Each number is 500 + 50 x the weight over its row's rms, rounded and kept within 0 to 999. Layers, rows and columns count from 0. Numbers have three digits each. The size before them is the row's rms in percent of the matrix's.

# gate: layer 9 MLP gate, 320x128, rms 0.221, rows 80-110, columns 64-127
# up: layer 9 MLP up, 320x128, rms 0.238, rows 80-110, columns 64-127
# down: layer 9 MLP down (transposed), 320x128, rms 0.14, rows 80-110, columns 64-127
gate80 104:410495469461545578530500568431478528424550491495540528551515511525495540432534523487520557494484584486573547462556508597522498459537569454545473574447575563512579323573542430510390500525516490
up80 101:571656576531420478492494490561552564534478507484484432507463495526513423461428496553590406534509509512426385438505493445465492449477529515529510507491422557491467566567550552485558484557588501
down80 103:524524460578415480505528469485431499399492506462458466460515533567558420500478559528633442565426487437522567434496397602497542462572520433488574484497462493479512430513470466541445545499495515
gate81 097:511453488452385474466604416464469506417463516501398422557507549515528568513508471451548535492445500462570563450553438486517514447522510534478453444555434475398435510441457468486592589521418482
up81 099:582452501484535536454536512501486508588539444471405503392435511466501509447444593442436471456547529470542503547422540474520489458436503453439475480372500576579535543564458515502413475471531526
down81 096:543532577481524555517446445520550414509473578522610549528492550447455468487483624645482430429480453493480480552480580541512562508573516486470537526467471512531530496476481509537512467432586500
gate82 099:523447480508451516476546458479408522473479452453447485539456483479538488544452478470663476595509457512475457563463603379532514487451467552455556600506477501462506494527459442466500519491520510
up82 101:615557421506519430519582589495467460480486419507497481519541540492478502447583541506485471518532478532433465512523550494474597540528529459546553528533551508437511500522527487490448645573454440
down82 105:475494505520431558537397485449434404559477614612468503610566497420514435489529495552577518515515584458518515471550497475529456541441494580554410539515564523615484428498542536470521468492469467
gate83 095:510450502498364469450550448463568500492497465554427569512557549464577556501551462398550559528436377439504497473627505556471563493480441501554608580517465461555458491491553522534491437485539508
up83 102:464525485537448466560482467526636512508469475514542532501519567521548428509511535521535459393595576506503466512511467594456489435488438508539521421447570490504447538484437538411500499388536527
down83 100:441511435542565478477515566560510526437565522491473526510479484524572490548506547505529451470573410542428415516549437504526492595596449540426539502511531511597456494572415530483493539480635382
gate84 102:533494472591518588459450489495505469516535503543616463541417472518471489493491534466605543522495551643570513493492526481495557484511501545529465483457481514468455448581428468532533473453556531
up84 101:528517514511538517487482471534564493536574476578481476513482527516414437468513576394505475471467499495450477548447493481462589530465464542574447479581408486558380411459464527542494409474574508
down84 102:495462509562516529471475447483599485486567519566460471467417470531556446474522441511609500458475445467484507500641492528472513523479520526493518560588531548480490455525464547489543425490471553
gate85 101:534444501542508405471572460468489544560544486531541464468401490441490538555566509501461483468525542511516480478517495573566500479531634591429415481516429523546482529475585434443623424520475553
up85 106:519409498507531552415559589536583540418506522534427498498469477527558543590511443523558507527453485516460462473568536494491470490542464518453540478542427422526508570487556400472510503599541579
down85 100:421549495511556491455483513555521524434492492500519421401471501569472410513530455431500428481516517500525437594410554509556484440466451563489506492480481525470482426546541491490548520579448514
gate86 102:552531499496536476531528418501487445481484525512500430491557402555455411576512513522459532555521506443489479560517509424584566470407482538501499537527559490547553436520526474493510551508479590
up86 097:466477502505535518543523492398471546546520511524452498431525450446456501516563467446454528482501563508394551477430572439494507427462450479568396443559552480584508509413479521473498455429495546
down86 098:561480503568506515504510520593456558496521513433511460476525371503579447527543576444504461460492454497446462396557573486489510566509494544470447522495539589503579527408524553585564517558490417
gate87 099:510481581454533465539448495531455513512362574514442425583398541511521555493450524419511508476488476479482462582417404584469540431535513620481508512501537528529517566521492537533524439522587485
up87 108:531593535520474591432569506531508443563504497400561581482538450530490474430598485542591562489489484470528491571557489492440494565534592500499414471491511461448483441429443582501510501483472480
down87 104:426540500536510469511526570531467435484580510489584451561621478489514516488564610524507512450430455570485577574522413486439465488514588462513488572563480455435509548505485490600583476525510487
gate88 111:510457449560525531516567517517439501563566425474510577546495492446418536433501418492538378454400410483546440431546504410520490495530579491488528521549482454514498457468471501492445454481524539
up88 097:568456535469503497510551526430478479468517403513538492530451529491387508479544537455479498481483502493403474557455436465488482512576482460612554508395576513486500484423512477535369414454482486
down88 097:549598687515556494544514439457410494497520468430400496498534493519463529494489554457564567458401458552522514561499510421558452512612516522532469420527554547519555473456539507559488446570546481
gate89 104:529456459493463509485473476490486369495384541605482501610512461534529556513471552441507561504528432513422539517552509500529488585513493606539447526404532461492590500544465481461507581451502512
up89 100:550510397587543508573510469468458526486478500406553416410463515555558538443539481538523528556457570523470550474528481472514494498514580418451511425461505477512446538529458503542557522529605504
down89 098:510524411484538499511458476512514531529462496523517482493595504526464420448518501602545517554557564441493546461431446514470527442502559493565513441483442490549441580450445512566547480501477484
gate90 104:506475517546475520536559570515444426419447427481601569541424508494555527467523422456528533547514525594553451458466442467596484524512477441466418420441515524483492520514560433469499425521566544
up90 103:505484515544478450518466479495560508522591515597591578495473481450465494443462523552510565447522545524445517467514459505538426439443458445471491513547594580560509439535466432441502485380434532
down90 108:525500390402564529521510483502569524567506629461508538500593461438545529527477522456540548495548523478519530511520532573496519529445528443493471476540424480507538513483501520421379631451496467
gate91 098:536536455454530550541420495577396529515476460466589520539421496569510526552448506576436496492464422555519498409499562479537539462472532543415471548474585456539506525509436470419548404520532514
up91 094:483455489546545469549447448513477624378491481463544515422488429562491531504417532493498483577406491475465487549483531483529495521419492543543494520481546637578540568588477528482465536443501486
down91 098:413528414437425487496424479515488540641512457492479459531551528545554466563517488475452487521496510492448446485590513438445525525492547493468499474492582462506525451513528580520586466509549547
gate92 103:590532496440584499492475474571414512480470556465549516490424475500378466467521497563484528493445443584476556498484529561478547491543553522548528474463444473584504573562444533414512561573602496
up92 106:502588600424544467542518424489572453511568542594515445455497469502530483463433465500524544409494535529387510523567538446453488560494490529561417514468586522508534527498431475408401441400531498
down92 106:555479435458512366475562492553501463483435502455489545533485472440432479537490422425555565509476504484445485451578454406565580563483523468507489458452458531414578628536478463431526509541608507
gate93 103:497520495496491424479545497533438567452478435496504552494542493502509482509441522510482547570534470562499480600614458518496485525547553532479512524526502439536540467524479611489531439559508434
up93 103:540563502523435523543514423460567493483528495614453459450496495489527523511508404366557558522456468475518542447552533543484516470497525517472523461541534564563462578473488471527454526519482459
down93 093:565622527525542552528518577533532593577519581517467405503550508522558564483522459423535617530428458337540483465507453510451471419454453501493499435508516516448519508485481449521543507556478549
gate94 101:574500454460590408473630500497495549509487562586515510480512482534473428475526452451555393514465416405554508555503511502518479527484561554439530484544592503544534567432450451407470474576424485
up94 099:489438425441489545581531394458496487421499536554557394449528443546498471485409517428410620610540513428540542440514519460543521587461622434560505526561487543501472498458479553550526520496479520
down94 101:474429420607561448380496508479534510468442468500427597527552430452521495482441531445533401494378528487564511482540569438451494552565551477459546494536453434488539457446503479538477460452558517
gate95 108:426512466465415555470517521504468514488524453456566477514337439526581528566560481540564504542534506504554527447503554440539508499505420479482584485525453453571546516608461495513554541472522499
up95 097:493445583440562514447555495518539552480522513591527422491581582512489452466413472425499510553438500494480448569546451451514543552406498512569469559550511522414609461460581563505493401405412498
down95 105:509450508535428480542437471463485546502646539480529528482497483490499452456431474547525510459547452490507401462582538545525465576567515581514468603478438439540626523424475513490520628592466418
gate96 101:481460513430644576541527519399576522462452559550523491479388521443483433466465475560482558591475460429428513453528452601528582479466499603563550559537500566618585414627572513487510477478490486
up96 103:507416463355522506558469466473504456485524493462533464435477437460481441475499500523483574515534570558523495384506492472478450522501607465561476499465534549537501532468509553506528542447555513
down96 100:534593490508527468533445568481475525430411531535499529391481443483470473441536463503446528514452575556473504391500550570461564462499525527530553498467470508472474579450602605469438548451586452
gate97 096:475554534510553510540545448472466503462475514481515505575441567560483542580596463458438512409485423524429511446502463478479454416440516613480468410566495461559560598501524536437496415485432482
up97 102:455519558515535542484596492452464566598374498569502433481484410505487520435410477472409484519453477457583548573434452546464477394572523476435482528467526462459503528474484488494436499437429548
down97 101:584455564468464463461547457542543477572551580586564516541568512489514473515548520478512435484526569491410539441528558471513418488497532518512606574405524583539547529492416412524553511545437485
gate98 103:410454507387514482436500535452485429458458471503538510425505454602485528484516464390525455358397581510453470523489479438486579509582492515537519532456516523460536488513497475513485549471452489
up98 093:460426563490523544446532525609510539553447500452409431506497401592376408487587462478529513448465458549423439464432529504418536594451471514491548417474528474567561506474503528563470473447544482
down98 103:486493532457512570510633489473545512541509488490428463536601414514488564511525487558535530465500421418517537565566494463470490454476478440546520512581500520482596465440416508424501538488437449
gate99 100:460558550420496483546454512512482599473507400519571440513360574512505504491439472454485587450557490568448449465389501498456522482488557423550555534604435512523525478528512460517436527554512578
up99 105:583469481525446443543511476448421452541465587448480415479507620458480497461527471466500502504606541582403579478530472452531537486548533484499540425483480472513567486445566478513466482516516550
down99 111:445491514452500481473497559513449477484456475469518469488409544518540521525480486471560432430490475560440573444533563565539453465498561561431461585581554437534473591577531545540454442461474577
gate100 107:539426474493516443487521444572549458474474469540491477559445572465514507478474487477479463425542588459452469452531576492491558485388491439403532497439483523450503530448489451524494461446455463
up100 105:454491497428489426379499482532495579534423561542527455472454510473506470549561470514517502594519547409516463435514451503542441509461458492508568527547514517409456410556418576412501460509492463
down100 104:517485515459479616523454433438452508497472524440473505472503440449440556598615526599471500498435532550428563502473459510514558489467506517498418498514471524483427542528572517420528511413506472
gate101 090:426500514445537465564530507570521542432510382548427457534494470550485528427516497471427517553451550486531431568501459462396564463574543456518518478543453478487453564408640464503499522546552450
up101 087:489538467472589508400413487459568527486507488517546547433549458452521592516494470517471518457441515488415456441495596532615461497417452508497467438578555471458499557465500504497530542445455495
down101 092:452505499482474422576611410472525573453456577565508496508479533518517482443556568491479418517414595441463516534511388488458448567502442577463422489439494473411571466501463478549502528502546475
gate102 103:452483540330490467470459420481516483426480522534536528508604526507517524455478536499640519550545492473549457543483537528456417467464476527505511581490427524453396554528512536434462528520470592
up102 099:513562504529536521541554539515452623492597544429429507483466395478449516585517478480438496469427502485483643495485453501556457496499511503449516525491561391564531492510537523507562494495517452
down102 101:523575438414510536543508473553477454610508533445436577526495535583585525507458448466469487542454529470487534463559481502433433508548464512464535488536408495564536415448485436559518557459520456
gate103 101:434439520474459506513434501463513519483500490628537555532529486604484446551592455470464479537495458553562519475528592452436497522513494441472462575500530462498482471533539435537472520494439503
up103 106:537559626451472465577476601490493494533471450609453507480519483564511444570522472544422447526493514476503482511386570421384529463470476512547485569492368376508558495506512500533485488497492540
down103 103:591493555510458521465539462526480512500448507472501435493526509482504518565560511507509559410572511459481452376490498463480507520458487473525552506510382483418511321524452528528586484488410402
gate104 100:535440486493585531510443534521424476492471506542514477465541482612509511600505480442466485472406529523482467424538503532501534450427529473479423473495546537551531377576418484516491550526520412
up104 092:539556492547482457453492473487492529567535386491530629525598469610398489429512521480529550479463513555490461574473448469446530534534575504457548512528543476556475500519499472391487498560494514
down104 096:575563573534454501510412465471508486508413527484490471465425445511611564525518451502458561485585485473562522574518466527473508495511567476428501516395526578412489449505420545409538539515598572
gate105 104:630575450535480509443435517425482555574510519511516524548506455523431475486514519577550488584440602498519528491636586574549540465453388513544464483504444539593503427441531504455541494530459474
up105 098:531572540494524459566546499485552532463581559649393506503552437486475444505576423441439549572519461496500539520496458550525507497464529460462497427469495535541388477535500422526534536554523492
down105 098:514523508501606530450481538452423554473487570427496468406475554427515458608527485481570582485448464475433509589476427532499449494524558490467456495553492396543514521513405471610494437538449412
gate106 102:480601519554438454517506499585484527413449582511456518490498483558371522492442467534554502578503429507544387541515516578497448473415483594554423569484431418449508500481500487417510605512464620
up106 113:494423480476437505458499488505435469429492573498492459475552512529505524479605573434490500491491526413518453515507511521441519518506460539579518490485489463554479464450445548425571649484594588
down106 108:494454514405481452450602501513485527486449496432561395473546386415516511553502571414487495411567507558425496430522571531432487561533450489430515536471502476452571478511503586495571456453463421
gate107 106:508492556474508442581576529522487440453459497517509456522491564577517589554475509491556455512450474516521432534503474411564531466528435390467586440451627509532502466515587488398500461459518526
up107 109:529486483540481421448445536544471485501489412449395440502430500455443475516462424564433508535442485559607486475466567466495482604457543520511467481549489450467554564494570539531575529379460524
down107 106:515471474520532497510399558438435430442480468481530458493560456492485561561523479565543322480492553528482502594573450524437419521515507476564506481548525487524463492503549481645484527559430466
gate108 102:565427475446539539520524487552477586518379439545524430488433470524495454438515501477568572467449533596531503541396496544512481416455537498448460466420547485483381463480507533519403507404449493
up108 101:476450405489638477484462394528459447445406551457568523520548491525430561436490495482518451426443457424550418553531542469363520526499500545486459418452446516528431592463442514495544510413514517
down108 102:475405448522508445471443498477567436409452494468517443420468449460483352517464513582499535526468510493466534540446492526469458396407505545490598543578534405452426507473499463537447472533522510
gate109 098:540457500460542481567591491456393449568526505518529478494510569456449574507571530470501443465421571515492449491500454486514535422546514513568560508425493416519545432470480578522521453539412464
up109 100:546501473521562392531495502463498458491513426420424522396542549521463554476491444478546418402510433568465532505391496439455516466478595513481484494486519449493448542554490557441521377598479429
down109 095:565384511624527429516452552476513496485502461531532554487574468492433520562483502543435386633501574509592563532484486573389564452533414497575545530547550384392580492532493491430496453529522450
gate110 099:467511545504509428397480473552477477469571492531529579535486586576440530480417568419480413425491482515590493537568488500530514414456634444614519553486557454498519522622549514495588489407453514
up110 098:583578482541595513557494570547562474520471482584442458453514442502444513528445476483533396494481482453505491574423473561501475562518444513543556530537559482547496529428483531412486467551460517
down110 098:477467452493472495568498575472535491505519421487534479481546543622413501467507487461426571518514537445488519497461446489485344339498468371463569495476487585535491486545561456484493458476472511